Weights of a small GPT-style language model, trained from scratch on English Wikipedia.
Size: 2 heads of 64, 3.36M parameters.
Architecture: no position embeddings, tied embeddings.
Each number is 128 + 24 x the weight over its row's rms, rounded and kept within 0 to 255. Layers, rows and columns count from 0. Numbers have three digits each. The size before them is the row's rms in percent of the matrix's.

# layer 2 MLP down (transposed), 384x128, rms 0.136, rows 260-309, columns 0-63
118:116128120112150125121191129126092149120155141141114121129104140134104143081098129128105123122075064108116137103160122128126101152117112175151145106098132118167105168119078181116139092181138114
104:181129106099128120128129144147128119114090160135123138189083135116088138143126126100162147107142099129134174125159102137109150108118120118165157123132111085179143108198156139122139110107086104
092:142114136150170089106131136098139118098124145171089121110138147150122154091108167167136109151075167160113135110124109095161148137141115113107094124169146113144140159125134099148115176110157100
097:095181101131157112112115098165146115156119147141127123112129115138122121107103140119149146132122091126124146141137130094145114125144144181121117145144120118106131144128140094120149178102189096
107:120128106088119129146119098124118192123149140141113092128155180109133123202072135127140154144102103143113111110122135141125117050106167131156130171076152171128130109175130138130100134144153114
091:130129104135116119157156160089144148106124166099127104084129138138137157090100148122140137138127122160136163156116163121116115110140123128101116141073142131096078135144111142127124099109098113
098:150164140115111135102164126130139085128138168177120140101108132100091158158151139169139101124135089123116154094149193121120102186104115125105112123141114090148142093137090162117162122107120155
091:129173127121148125133123111138128095117203118166123129146121103100151162164096169114125133151136065109115114138114133116153123083179126147117133126121117105161126150116165096087118130148118132
098:120139097129142157106114143169135143135160123166095112134135097164114141136100100141114143143095136094180133143104136108118126099082120130183156135151138128134100127106108110106163120114105097
085:104121094177138113181146121148116132134095132092098105091132142136090125156169088106102101152122103139170120119112133096162101109107118151097129167117095131127096129097129140144101129141074137
090:132136122130147124162110155130153090119124100074144138120141134132116103105103127157131144090140166126076124121160158102131120149106107091102127128074154119107117168136132171131130119113145115
114:134130164088140123120142116134098129150176120141110099161125167099138113150112130146119153103144071106147138152084152091091158117120118119176105144114134141141144115149148105124120095098155126
097:163121132163096134128116096145112144099132150123154100152138139111135101112157111111116158099102145130104139150146173112119106181173122155122128123113120114133114118160134126093152087078064136
095:141136148111092159157122110106148115141202149128162151110148179159108114112110114092143122120138129063108088151059138071106100131149163145181145141160093133148141127138098083133145140144107135
096:143116132145117146131121110121134102089131156148098138189140144107118140154135140142150130149136103094135142148166093175140145083134062124124117093118123136168128140127123116193162103157140161
085:171113121149131143128136121127117163141111121110137114133120104118120117100132120142152142115175089160132163119140141131112128142153078161127174114147169149133090120082179082171105144095101113
101:141115135123174127102122145101108138111109150121133112115119148095100140125097068131120071099144150148090143077117177131136120121152112139121120171133103154101096138096166125125098175101144132
097:114146141126126136116109107094109120154105166134131099081126097136050151107099174137139155113113111137155102154141133161133165158155107108170132127187143149102131136109152110152124117108189103
087:154086115120138111154115133138148111134153133091138146083167132116121126123135133187086133103131142166155166163108134137106138144124112087133115151099118122105101127081158155103099127110176095
095:131126127172119134105137112113146121140131102107156098162136156080146134094115116162137085147135106122105160106120111142092120143162174139072104121102105116123101175131143168114147148149180129
096:140156124075134095088121113120118092115085088139124117158094092128169121141100086119172140134130105093116106165118107152109105129114156134116120178138102146145134131107122130137147117119165155
123:109147129148124144122134102168116145133155117088116150119142087111081155138124143163100108120102114128130142114098167140088092155119163131106146139102123150101110173100138137124126138108153141
096:117119130114101129163176106132125125137134117129121142108103160112151087127095130120157143115114083128123140121185128136146150105101128108134100103137147130149083115187084181121171197137129126
097:137113124100124116124103129094145156136124087123153138124110141133160092151114146133119110101120098109138153129107147127147168127167140085112175191148120131147124153111109126139119108113174129
105:112156120162128147113110120109079142161160128084083145132140132180160142140159108132128109169132124157118167148121167133166113115146113112123088158163140099137112096139080086103105120156122128
099:134134165114151133162136110120118110126147172114127126104130190132093116112147125168121129154079121108149126088112119092149131138102113129127134069090109168096145148134119093105137164101138124
106:114136115169127176107107160151145105121119106160087122096126108156150139147093192147142134144158117122098100113125111146105140122098127131100132158130105116119134159101171128143081099135101155
098:093121140129117157087136111109121137135167084078142125148133125118129152131113129166126123086141158153151092154130075122092138071119115156163114146132171112126124132127172137104106137122093107
084:128106098191125131150128102132136152122121112101150184114186110116129143134107144086093137107155127162159101104075102118119167137122126130121161149079098088169121162084120107100097102095101137
093:149144115125118113075140111147109172124134145125093156114139118142119072099091169101117128174133161103102143185109140108152108138123133137132154124117147178170165140139108100159165086130142089
082:156134144139136131106135132081106133193123096125141140084120112151116147136144154126119141118145105172134152156118106127120134117116115192152106104128099101122141157116138083142140113119114117
096:087133137117107108153070130148138134137128134131139129153131159123166129146116128120126140176139153095134090152170125107152111167139134161182071133154122144137107105141137117124113124130145127
106:130134128123079122102111172080122130096116139138145182138087127154147133105109136128123114154141141142108104120111114111109103136147118078131109150133115173134145116184141141136187121104130142
094:149142142106121131139104117149105096156107130153127106114119102128109164170127143131150152168111120120124148110143111115151108136094133101135089117132109104144110071101127136111130163153145129
093:101141121136132144104137103113114150106159110151098137179143130141112153139113170140102142160147116151122116155085069099122109152174122140103105143101084093139117151123126118111107113142125126
109:120106144076102107126130126144146137143125148144150133091121116130147151121159131146107102092195140084160080107110140127083113098147115150110136108111116128126114125144151160100090110161107157
094:114128144150128077124135118127149129137142123133117146109117130114153131147182157118097134138128092119134135142111171130123106128117126146125107134107179138085101190099119099171099168146158130
103:104103101098134130117143157125148111087180161148102139145133119178121143133136125131140129133106162102115129149091115091086125092116117152161134146092127121130143109128140133047164105147115145
103:150126132090116150115146105116100153167147130151101131149154137138120139125107129127100142149162127138119102067122158182089135154170136108136115164100138151125127141160116154113139161126124089
109:133102125112137067131136119099140125095186107089139122147160106153153158122138106182105134144084164132114134134112094143175134146135133109091077124150133093153148128157091102099107136124128093
097:114095080143142115130132134143116140148108162125134183071125099118132110078154158134122155093162165127099165113121156115162151120119093129098120103122152105125158143148079156122156131104130117
097:117144124130113168121102164118161113076155164154104082152128150109122132139096188176131136063138132085153108098116090109084123105119124126164133140106123116119123129118131139135105125124105186
119:135134137122136113121085131129130108131119093134153121123135120095129119143205100139144131177125112107132127155143112115136156120129143134118096130134121137122119126133120078109155126122132112
097:129114135094168111161157128062145175159148123144135096103122123118138143144112133127089121153137128170139123091107155105145084148159143090150103160136129145173131122118146083149141158099136117
092:120124152129126123141095104148090138113114096106109115138112161128127103052115111123085135119129118117160166142128136131177154160139147086106164163150122116154131162132129145119091134161145162
099:138108136138124158136148126108103105081124144133112121151123102123117093171120134160117135099117162164115132116165151124144112090111121083130094137111130148192111100155140087164127113105121139
113:095122083102095117160120137102136177103112114119143121145149110110124168148139153107113151168171112058138076134117186110121106116122129147117139150116152092145112128078139145143113131118154145
108:147101138076165118096127135122110106128186105106130126156120120131115162120096130127105168150119075098163125116099124184133108126112090140126162114156123179187146124150108129103140107135137170
100:126136158142127082159133127123122099125179127135158122113155165122174151131111135149151122138100139142127092167124089133124126195109141119151148122140097124131123135102127104112093102160166150
128:153118105157105159146192096162089120091172110158142136132110100102150117126114104141125103156111121112086138093138140116104136174153140141167116129116119159131151114125099160143112136136142164
# layer 2 MLP up, 384x128, rms 0.145, rows 261-310, columns 0-63
096:129143138121122180177121103123149104108115117118133077137077068137095125120156113146120141122153097106147108131173088104117093119137097144130198123098148101127153082117129139174142141122140137
101:143137125109067164167095115134075099122142123159116184115098146139071134159083107082108116157117132114160138136146147156126105104149129149100155113129147144127140123178121137129166122134111132
094:108109120118115124129114144090101115144134111116116144089104137150132121130146094157143161150147152137108139128137117164086115115158131059170125151153160127140132097117139136102173092109130123
117:124098151102176102120143129107104102160102154097098150144094113129115124160165116152125122113139159122145116159149112152106144118101093090173098120124102073129113144124137131126145128121095126
104:131132070129171110138109074149091180118113172110136152125140119121114100143138162106134115105160178104116093158142130148154167135106129136133115148148122125123136093125132138089118147146149110
100:133110180148074123137156158136122163125146167134129113091124110129102141096132109146149150093134121104201110103110120130131132117174132166133114159185082094141141120093126126111136176133093136
092:117130128109137173142112134137121165135110120135132147139130146151151170161088078113118156121149132139146108105133127141148106140152141093108129126095136143086122130126154135145113146160068125
098:137118115122099139113141112106157133110103099115142129118142146122177135101136131149117147103126152157140167132144125161111153138149107116074096126094113141119124091155070152139114142136165119
090:133152122109157126098141101115108122137148152135154152150083069146118105128113153120130100117168130115149164130147135145137159147125140097139107114153163103120134103135147120130139104142124116
091:180139140131132123118119138152138129124162148102100126126133145099160145154119116105142123079114100116164138080121079153121166099154106102120113113150155126075171143143156132115157118144139077
098:136134105138153122174139156165125119143103076132101153114173144126136120164117126118135090120086143140163105094149033108165139121083113142098124135136116090126122110128132144128113136134154098
106:121120094083143138076128145132140145116111128106114167110143113117136138096122132138158134146152116161119128097107070155121163091101115161131111142154188128093130117115108142138104107153188124
088:136105162138144119125130160143123075179135123098142152110092126150111139146113135154134085124151185151156158158121122107153119137127094104153130112120116141142105095151161155129145135130135119
093:091148168131131111146069139138125163122099136100130153124150149090124153139115138114116124124140110183141144118148130110118073169113082137088125101133172103126098179083116107094136138092094157
103:139149152112102151097103179149131122087127121174145161122149128142172154116120130081090124132118143150107079118153094141141150162131147121128135071117119133079148157145102135123139114111135102
102:066090109114127162156139141153130151129111119162083127122139126150109124170130135113157184123106156096154088155175132152123116132102151111136138117105117134114107137133096194115173117070145156
092:123118128156108169119134097158140129153107135137114113064138101095115146117119118120127104110118148162124133106087171093101151168163147130108114123165124171106110091062148125113084138099083148
094:118165159162125145114104131127123078104129112147132127141138142143151168132142100101124109112149112130117122103115133142125164142160109150155120088125120088078161140162126155143156157123156086
099:164135100111092092121129131176114105099139109066124141171139121141093121143148135116176131108149163121117077118119155134127088122107104182135147128113118117106151116150159123154139137064132133
099:127091148168117126139129122139114109118138123064129170114112191123104120132115080090158146103164141170147165089137101157139145139146109121132126129143124134169101123139144128150105162148093122
132:139120110156144170160109130144166113146118138127131110141149119142115104144095170134143125122136124137103122134158119180162165122110136092086153130078085133096108099129078116101132087127130134
093:195109123158107126135125148087117126113160130057148095158126120168108149112169138125145163129175139121135069120124104095121108108143099137133127120115119133135172129105130119145097119119126080
108:121109156129128171172150144108097118100123109123101133165147148150099125115187116088155145136142090127139137064140138133149157138159134158112154082135124127108096087095149125105131082124134121
095:143120137103138121125080091154102146098110179164149141101151105107168097158166109120110125121123135113102145131119148110139135111166144115123149119116080101099131116129140144184135119123101112
097:117126095110160075136127160176150070144072110092147169143139124135124114110122105116124155130109128107148142152133103141141134163147098135130133065143148089118155139121106154147142158124115172
103:115124143119107146127124139150124174175138129130142153116131171139118113110116107060174159077117123104172155132094134107116103120122102115174100131103162129083087136139136113103136152134139068
091:137113107080164141121143101123116118151109091120130132096117132115142090088151114192151150124128115153169139076118112111125120122161123102136118156135096094124146132109099128125181131133142150
098:100079134150100129119110133099129110135127143127116129102129136115140138145120145139129088115114093137127133118143109122136146152134133159144096095092129173127113104154114137175128139126152090
091:138146103118147164160126139134133144141105107110137100129135115156106167121145113157156117056093074155168161087133153116147128165141173075113134127135119138156149109109137138096139163096134108
075:152117136074098117153124151119156116127143112168141157143123115099126105176109130131091162177110100152176132123121106137123135136112126075163134122115153117108192079117144149129126135144154114
099:119137147105149164132184201096106145153117142113128135159106125115123130089147096158123147091131111149158151096109128166116111117142085114115126109098102144131149104094157157165114127117100150
104:108129153104124161104112163115111143131137119137143104131117143122143136123155121165144136128146107133151127132061114077089121150143066180179124169105108150091087119118139147111139149125113136
094:145137137135091128143135190150111117112112108132099140093146090155126089114130139105169136150132102111171113107132108132185155100131099122161135126118118121090143154107177155126110145124151145
080:141104174142076125116100112137138106162138146080134122172106101097134115121138172131128169112115142145172145114094089123126141121128119164150117171138143123096118093177154142119124154106123117
089:122127137178113107109152128103141147166087129079142157110098106144147131087148121110104144147090159138120090150089129154143094128145137116097148122119145100107104089112136145111146141110116109
094:095148115114097156127099115142138120136119115123144162154118128134077157144159106129164122121146112153178127149137152123148144082092116128127182138120133146152115123131086141170114168130087175
102:129124159169127127117099156121108157141093143169135123104147119115101124159130157107075140090096116145154118110160159139107084080122141137113161083118097123103126158130121138169107129081114115
094:114108114138147126164140085143089096147110146115120138130103126105143159163121144137131100148136131103076128129151129117163163130087163173127130104152079124115115091101146177136083147112095130
105:109161135137110144163117101147158112161094162120106170072128125161118097167092124084103128068160181119156135096110136115106125103153152115133109097132132094133115184095141111172160122144115158
102:121096171111122081111099130111141095150093183133174104158147152130101133160131119100139143144178138111104134086127135121098145111089114122107152143141159132101090127091154115101122146101136100
094:125143145095123159117165126149131123108108166170157159121138185103124165132095089117134087092133165098114148151145136113125162129148119130147140128148063143132150103113100092117114139122144138
125:128123150074123171135158088140121072137112154138153120100121109164166136121137111137158123114113135121130166149130112115161165093105107149080113108116157132115123149118096129125128138132144113
101:114093134155133142134090124133116124095118097118104114097183131116165120130100141136142100109153151109177112111105119134163163156132118175122165150081096144131147136125116148143113156115121161
099:163147077108113145110110139133136119100104129126168129119093109129159156106146174088142163129161094145131075114134107133094135125139170130126105098138088138110132119103180107147177117054134125
094:137141111151136146141127142085123142095103117110079155139090098155118144164146124140138130109104118120156158075164102131102121136125106120108124143102149104113129125154123127166158130134173112
087:183074168162117107141132107124132171173139149118107138132114119129151097143136166133135113162090103136136139145154137114118120137126148108150111115118085164078111113150177101102121125108123082
091:116078122139159099139101128138081137151125105117173143090102146113122186117188116148107127145131139113151165136118118163067171124137156114157133085136121149152141082127103145111161143102138143
113:151158113141150175122122103140147118169081134155115127146099108117102132148120138106144155128150119142117134169149109128113153083160130139091135123150133134134151138150157114147137107110126114
130:123121084091092112119139122179171141165124122165149112124133118112167135131191077130139123130150121120148136113108136111146099145133121140132149126108120120086136146114135141112138125109128210
093:140070081101121179123102112154091094145160126147110083096160098144102130153127158115117108139096093112155158132129119095113164179145109100145152097131137160108083109115107129122165119121150133